Weights of a small transformer language model.
Size: 12 layers, width 320, 5 heads of 64, MLP 1280 GeGLU.
Architecture: LayerNorm before each block, untied embeddings.
Each number is 128 + 24 x the weight over its row's rms, rounded and kept within 0 to 255. Layers, rows and columns count from 0. The size above them is the row's rms in percent of the matrix's.

# layer 2 MLP up, 1280x320, rms 0.113, rows 883-896, columns 160-239
size [ 75  82  82  86  98  79 134  82  92  87 104  76  97 118]
[[145 155 120 109 135 136 127 147 123 155  99 129 123 170 138 107  98  96 136 123  87 132 119 147 122 151 138 134 125 112 105 153 155 162  91 126 115 116 106 142 131 133 141 121 137 101 161 154 143 141 114 202 105 119 161 113 143 146 131  96 128 125 152 112 103 127 101  95 170 162 151 129  99 145 120 139 115 130 113 126]
 [123 114 119 111 143 127 126 117 154 159  93 112 139 163 149 152 118 103 116 167  80 138 158 170 182 154 175 137 138 142 105 139 138  98 123 109 133 130 118 146 120  95 178 118 104 127 118 126 101 171 139 139 139 127 126 166 167 117 109 121 157  97  97 101 129 126 125  62 121  70 133 110 110 123  92 133 130 105 146 145]
 [ 68 102 156 143 138 166 158 112 138 128 137 182 133 119 161 157 143  97 148  89 136 142 121 101 129 201 149  93  89 148 136 136 117 135 137 114 125 161  90 168 127 128 109 122 144 155 111 152 115 132 161 133 158 147 163 125 125 120 149  81 132 135 109 123 102 140 132 102 127 123 117 144 161 141  89 129 113 155 117 138]
 [123 118 117 125 139 170 153  93 132 123 165 118 108 114  70 143  87 160 115 162  93 125 100 174 127 127 123 140 144 128 135 108 101 141  79 143  87 114  86 154  93 130 167 100 110 111 113 171 109 122 166 158 136 111 128 199 147 145 103 164 135 104 157  98 140 142  96 180 173 133  85 135 107 119 100 141 133 136 139 116]
 [141 127 162 137 140  80 167 142  83 132 136 114 132 136 118 141 131  49 143 142 155 150 166 127 102 117  80  83 127 130 146 165 171 144 155 139 152  90 160 116 136 116 128 120 129 113  91 163 147 103 134 139  78 127 153 148 115 171 133 164 161  99 137  99 152 125 101 113 165 120 129 150 136 146 112 117  77 117  84 163]
 [142 104 136 121 137  91 146 142 118 129  98 154 160 116 108 119 110 125 178 108 100  96 111  97 142 136 146 110 124 162 100 129 107  99 113 150 136 110 158 108 105 160 168 112 174 131 176 151 113 100  96 108 154 128 142 161 132 148 127 124 109 138 125 117 174  94 152 162 105 134 120  88 132 184 102 163 142 115 113 178]
 [145 138 133  81 140 131 148 133 127 111 149  99 120 175 169 150 182 120 137 165  97 131 117 119  89 105 124 160 125 109 127 121 107 175 126 118  87 154 113 131 147 134 121 141 158  71 129 129 119 101 168 184 142  97 136 146  98 126 174 157 178 100 108  91 147 156 131 108 135 161 131 161  99 135 121 159 137 119 107 117]
 [ 86 181  65 133 122 151 125 172 107 129 138 164 131 163 170 156 150 120  87  99 106 146 142 117 132 134 140 106 127 108 161 157  89 137 126  98 130 167 104 149 128 151 105 133 118 116 118 140 147 103 149 123 122 132 159 107 128 163 132 102 105 146 137 128 150 148  64 160  80 168 136 111 126 148 139 116 129 131 147 115]
 [ 88 108 103 107 118 150 151 135  87 107 128 189 139 126 133 136 152  94 149 129 136 149 129 117 142  65  92 161  61 142 132 125 106 127 161  67 115  97 107 136 102 147 107 103 122 106 180 139 139 107 124 125 116 155 123 139 152 186 121 123 156 124  64 139 186 113 122  97 109  86 147 119  98 140 144 123  89 161 157 145]
 [135 117 179 132 156 156 161 144 119 129 163 105 110 137 110 151 146 108 108 148  85  83  56 115 146  91 160  81 116 111 129 174 128 165 112 140 123 122 129 143 145 108 125 139 116 148 106 144 125  81 120 127 113 133 190  89 163 107  87 129 141 112 117 130 116  98 132 123 128  61 120 143 135 132 108 118 127 143 105 122]
 [171 178 144 101 124 158 107 106 149 116 111 131 120 114  96 120 133 111 121 183 148 154 133 114 120  77 141 151 116  84 158 147 152  97 128 142 139 110 148 140 112 110 179 146  85 127 108 154 114 148  79 109 131  85 127 135  94 125 140 123 133 125 163 154 120 134 167 115 147 137 113 125 158  78 141 121 128 110 137 146]
 [204 137 110 116 127 126 150 130 115 108 132 188 131 158 123 102 116 132 156 139  97  98 130 133 146 137 138 155  79 193 122 115 122 123 120 145 131  99 159 125 122 146 119 149 169 143 118 163 135  91 143 155 184 110 100 100 150 110 117  84 126 134  86 143 142 109  87 157 116 142 132 129 127 134 110 106  99 103 110  86]
 [144  82 139 123 106 137 139 139 134 121 148 106  85 147 102 159 153 161 102 166 176 122 117 140 127 107 131 145 127  98 158  72 144  77 105 160 132  87 165 134 126 106 184 137 122  90 121 123  89 112 138 158  97 150 127 124 147  82  90 120 105 131 149 128 111 118 161 123 128 132 145 115 117 130 136  96 106 133 136 148]
 [136 108 174 121 151 109 140 104 150 106 106 133 145 160 150  97 144 153 120 111 141 134 101 131 134 115  63 133 122 106 115 138 174 119 145 133 122 117 115 119 120 181 144 142  98 125 155 109 110 116 154 176 147 116 164 134 139 147 136  88 131 103  90  86 116 182 136 115 164 200 102 156 115 150 137 116 119 157 167 188]]
# layer 2 MLP down (transposed), 1280x320, rms 0.049, rows 883-895, columns 160-239
size [ 93  97  80  82  95  97 119  98  95  98 106  90  93]
[[133 101 141 103 108 135 134 172 185 110 153 133 149 115  88 166 132 132 130 111 148 143 103 127  81 123 113 152  95 119  93 108 144 148 124 122 128 172 145  94 118 139 125 101 124 119 111  73 102 114 144  52 122 159  98 124 130 117  73 134 124 111 130 142 128 103 128 155 123 101 113 109 168 108 128 103 153 141 111  94]
 [108 150 121 134 130  97 131 129  91 118 149 132 120 132  65 118 108 122  86 165 128  94 128 137 161 106 165  95 158 120  95 151 146 117 142 130 106 134 114 158  99 104 125 117 128 131  93 145 144 147 150 145 125 133 124  96 133 169  87 165 177 149 126 127  97 100 110 130  87 134 131 132 152 131 104 127 140 159 159 145]
 [ 78  93 152 132 130 168 180 119 128 144 149 171 162 108 158 127 136 124 128 114 126 136 122 140 131 173 155  83 100 134 128 163 134 128 136 110 113 170  93 148  89 121 101 146 145 121  90 146  90 150 143 147 181 144 182 117 117 110 153  98 142 122 128 114  81 151 101 124 104 130 133 150 135 124 105 105  90 150 112 112]
 [121 125 108 134 153 140 148 105 134 112 153 131 101 110  62 141 105 171 116 181 106 124 102 168 127 116 136 156 158 132 145  92 115 164  84 120  98 131  71 140 101 122 141 105 117 128 103 178 147 109 164 137 114 130 126 190 150 139 101 164 105 114 174  71 149 139  85 164 157 145  73 112  98 133  96 119 127 147 114 139]
 [123 139  78 140  95 162  94 121 143 103 130 112 136 113 152 122 169 198 102 126  85 105 119 143 164 135 174 166 128 107 100  79 100 111  85 113 121 157 106 168 104 121 133 130 123 155 146  78 101 145 119 119 194 113  85 114 153  98 108  98 121 148  82 156  98 123 150 142 104 123 139  71 132  97 171 125 168 151 165 107]
 [116 127 122 153 146 151 124 131 144 110 140 113 128 129 135 147 133 131 137 126 128 162 158 154 117 148  96 116 144  80 125 184 158 119 129 129 125 125  68 173 114 123 137 178  94 130  55 139 140 130 130 115 102  92 114  94 139 130 166 125 137 104  86 160 109 122 133 123 153  88 162 105 180 105 142 110 106 162 150  96]
 [144 149 138  92 141 127 151 140 125 112 151  82 115 177 143 144 170 123 144 166 100 112 142 112  97 124 133 156 137 126 125 132  93 172 127 105 104 153 112 136 121 154 114 134 155  84 162 117 132  74 163 188 142  91 133 129  99 141 157 155 166 100 106  84 159 136 131 114 140 185 147 169 120 121 110 150 166 110 115 124]
 [107 162 125 108 139 123  82 148 118 138 153 150 134 176 118 146 148 165  95 120 146 152 177 121  98  87 132 153  93 150 127 115 135  82 118 101  98 178  54 116 101 112 112 131 139 133 129 158 147 128 128 139 121 145 164  89 144 151 109 129 155 145 122  88 167 154 140 156 108 144 144 116 149 154 102 117 148 166 110 103]
 [157 170 117  84 117 163 115 106 138 104 122 127 129  75  96 114 127 154 172 127 130 116 155 138 122  98 105 101 180 113 149 127 103 113 154 118 105  77 130 147 122 106  90 144 123 152 112 168 157 121 120 112 119 120 114 101 100 122 147 149 111 128 121 152  94 126 135 125 112  74 129 120 141 159 145 130 134 118 136 141]
 [138 144 120 103 131 140 143 125 119 116 129 134 117 146 128 115 103 136 166 113 113  64 112 122 146 108 118 111 160 118 159 133 103 147  82 138 112 139 116 190 113 141 115 111  89 180 124 173 134 130 153 139  68  70 129 138 156 126 106 143 109 109  99 172 112 109 105 138 129  89 112 157 117 117 177 123 110 134 124 124]
 [ 87  81 102 156 138  83 169 143 104 140 135 131 141 156 145 126 100 153 130  64 110 102 103 133 129 151 102 113 156 173  96 118  74 153 128 124  98 161 125 132 131 148  92 124 167 111 153 111 156 120 186 135 129 170 134 130 155 117 126 113 128 119 106  98 139 110 115 143  91 115 135 103  86 163 123 143 133 154 120 101]
 [ 80 166 125 149 196 147 116 128 127 119 117 118  92 144 147 117  75 120 110 102 139 133 137 118 116 109 107 100 160  97 136 126  98 141 112 123 114 184 148 172 146 135  98  90 121 135 168 101 103 174  99 115 101 113 133 177 140 162 128 147  77 127 139  91 137 157 143 140 106 123 154 117 113 123 132 140 136 179 109 163]
 [112  92 132 161 114 132 128 104 140 101 122  97  77 117 110 171 120 142  86 149 190 105 117 148 124 127 127 148 128 109 165 123 123 123 120 177 118  70 179 114  89 141 180 122 124 105 123 126  77  91 153 138  82 143 100 101 154 101 132 149 131 116 132 121 155 159 114 103 116 112 137 163 110 120 143  74 129 159 109 111]]
# layer 2 MLP gate, 1280x320, rms 0.0895, rows 884-896, columns 160-239
size [110  81  86 103 117  73  96 115 105  93 107  93  99]
[[143 112 121 133  99 155 133 134 154 138 101 126 138 120 152 132 130 126 167 118 129 164 108 126 127 152 113 180 106 132 181  94 100 132 128 116 144 112 131  94 148 151 156 145 110 141 184 132 134 122  83  98 134 142 124 150 156 110 155  60  69 101 151 129 142 166 160 124 151 106 136 121 129 137 150 114 100 117 103 118]
 [134 139 138 165 107 129 129 131 131 105 107 134 117 118 122 156 131 129 115  92 145 130  91  99 137 129  99 195 116 101 125 117 112 122 142 134 115 116 133 123 121 159 119 108 115 116 139 146 161 132 154 155 126 131 107 144 132 132 140 101 119 147  92 144 168 121 118 104 133 107 129 105 157 174  69 173 176 126 128 139]
 [112 136 130 120 146 168 148 116 130 120 112 133 120 110 134 168 100 106 120 104 129 195 115 128 128 110 114 134 157 133 188 131 119  94 155 163 126 137 125 124 106 176 127 179 144 134 179 141 135 120 170 144 131 141 139 101 126 156 168  96 130 108 124  98 149 168 162 174 122 139 139 123 132 124 173 140 159 111  94 158]
 [166 132 125 154 100 154 121 127 145  96 145 117 135 152 185 112 149 157 150 158 124  92 145 129 164 131 179 156  90  97 124  84 129 130 131 121 142 139  73 154  88  88 152 126 119 122 126 114  83  95  77 152 136 104  80 115 140 103 103  93 163 119 110 154 119 129 149 143  72 114 118  96 148  81 157 110 178 129 168  89]
 [124 126 137  88 143 100 140 140 114 148 135 130 130 121 142 124 126 130 139 138 103 103  98 118 149  98 150 127 127 155 126  86 101 131 125 153 112  92 193  97 136 136 131  71 184 126 204 138 127 102 130 125 171 155 143 159 108 143 110 120 131 159 148 103 140 143 115 154  91 152 119 143  87 177 107 156 129 110 107 168]
 [129 105 146  81  96 170 141 135 112 151 148 135 141 112 145  98 142 135 147 128 147 130  85 131 163 126  90 119 129 123 113 108 112 186 161 124 168  94 125 107 106 123 101 134 144 122 172 136 186 124 175 125 125 119  81 131 133 107 135 122 129  65 165 136  95 143 134 132 113 134 107 131 131 151 123 147 104  74 161 145]
 [161 142 197 102 159  83 117  99 121  84 125 107 109 104 114 145  97 134 130 132 153 128 140 113 147  92 107 185 128 174  91  68 132  94 124 161 138 122 130 118 142 119 166 122 145 129 173 151 141 173 123 119 152 124 120 167  84 127 109 123 178 108 129 127 119 147 189  90 142 146 133 158 150 135 128 133 148 124 112 105]
 [141 142 128 130 108  81  82 127 121 141 187 102 133 157 147 135  92 125 118 116 155 166 164 127 150 131 189 149 147 154 119 107 145 126 146 132 127 162 133 169 125  97 146 114 145 145 149  89  81 131 147 120 121 125 138 134 123 111  90 120 119 147 173  93 170 139 143 143 124 146 123  87 129 138 145 137 159 127  94  92]
 [112 120 168 141 147 143 133 117 130 131 116  70 120 116  89 178 137 102  91 145  96 151  94 121 160 111 145  98 119 142  94 161 134 124 159 113 130 127 134 136 168  82 141 142 146 109  95 140 109  86 100 100 148 179 177  96 124 122 113 106 161 124 131  95 132 110 170 135 143  98 117 145 144 126 109 106 129 147 121 135]
 [116 123 156  86 116 102 150 151 169 122 162 111 146 153 116 154 126 129 164 136  85 161 111 186  97 121 136 125 114 116 112 184 152 132 170 132 131 114 134 108 111 110 112 120 134  95  73 134 115 113 101 120 127 143 162 145 172 118 106 135  99 135 109 142 117 132 118 149 130 106 116 144 144 127 116  84  89 139 127 155]
 [178 102 110 107  73 121 137 135 143 143 133 145 154 124 105 132 195 125 156 161  84 123 114 140 142 124 142 147  81 165 139 155 138 123 120 134 112  63 157  84 105 135 156 171 153 112 107 157 152  72 176 150 168 127 108  79 125  90 129 101 161 116  99 158 111 103  98 153 153 122  94 127 154 136 135 110 124  78 146 121]
 [ 96  87 124 120 124 149 124  64 143 127 108 152 136 136 124 134  94 114 107 142 117 126 112 110 132  92 131 137 128 144 155 130 135 159 116 150 130 106 143 113 129 157 158  96 155 111 142 118 151 106 135 125 131 141  95 126 162 157 163 179 148 137 132 166  89 106 112 175 127 152 155 104 151 142 109 154 136 128 137 113]
 [147 115 128 132 116 143 134  95 112 150 144 122 126 120 167 105 157  84 127 146 113 140 146 127 111 150 192 162 143 159 148 126 144 106 111  97 132 141 108 173 148  91 126 122 127 118 123  98 125  83 148 137  64 136 118 136 122 128  51 124 114  68 135 150 138 104 134 100 125 137 144 106 101 117 100 140 169  96 117  97]]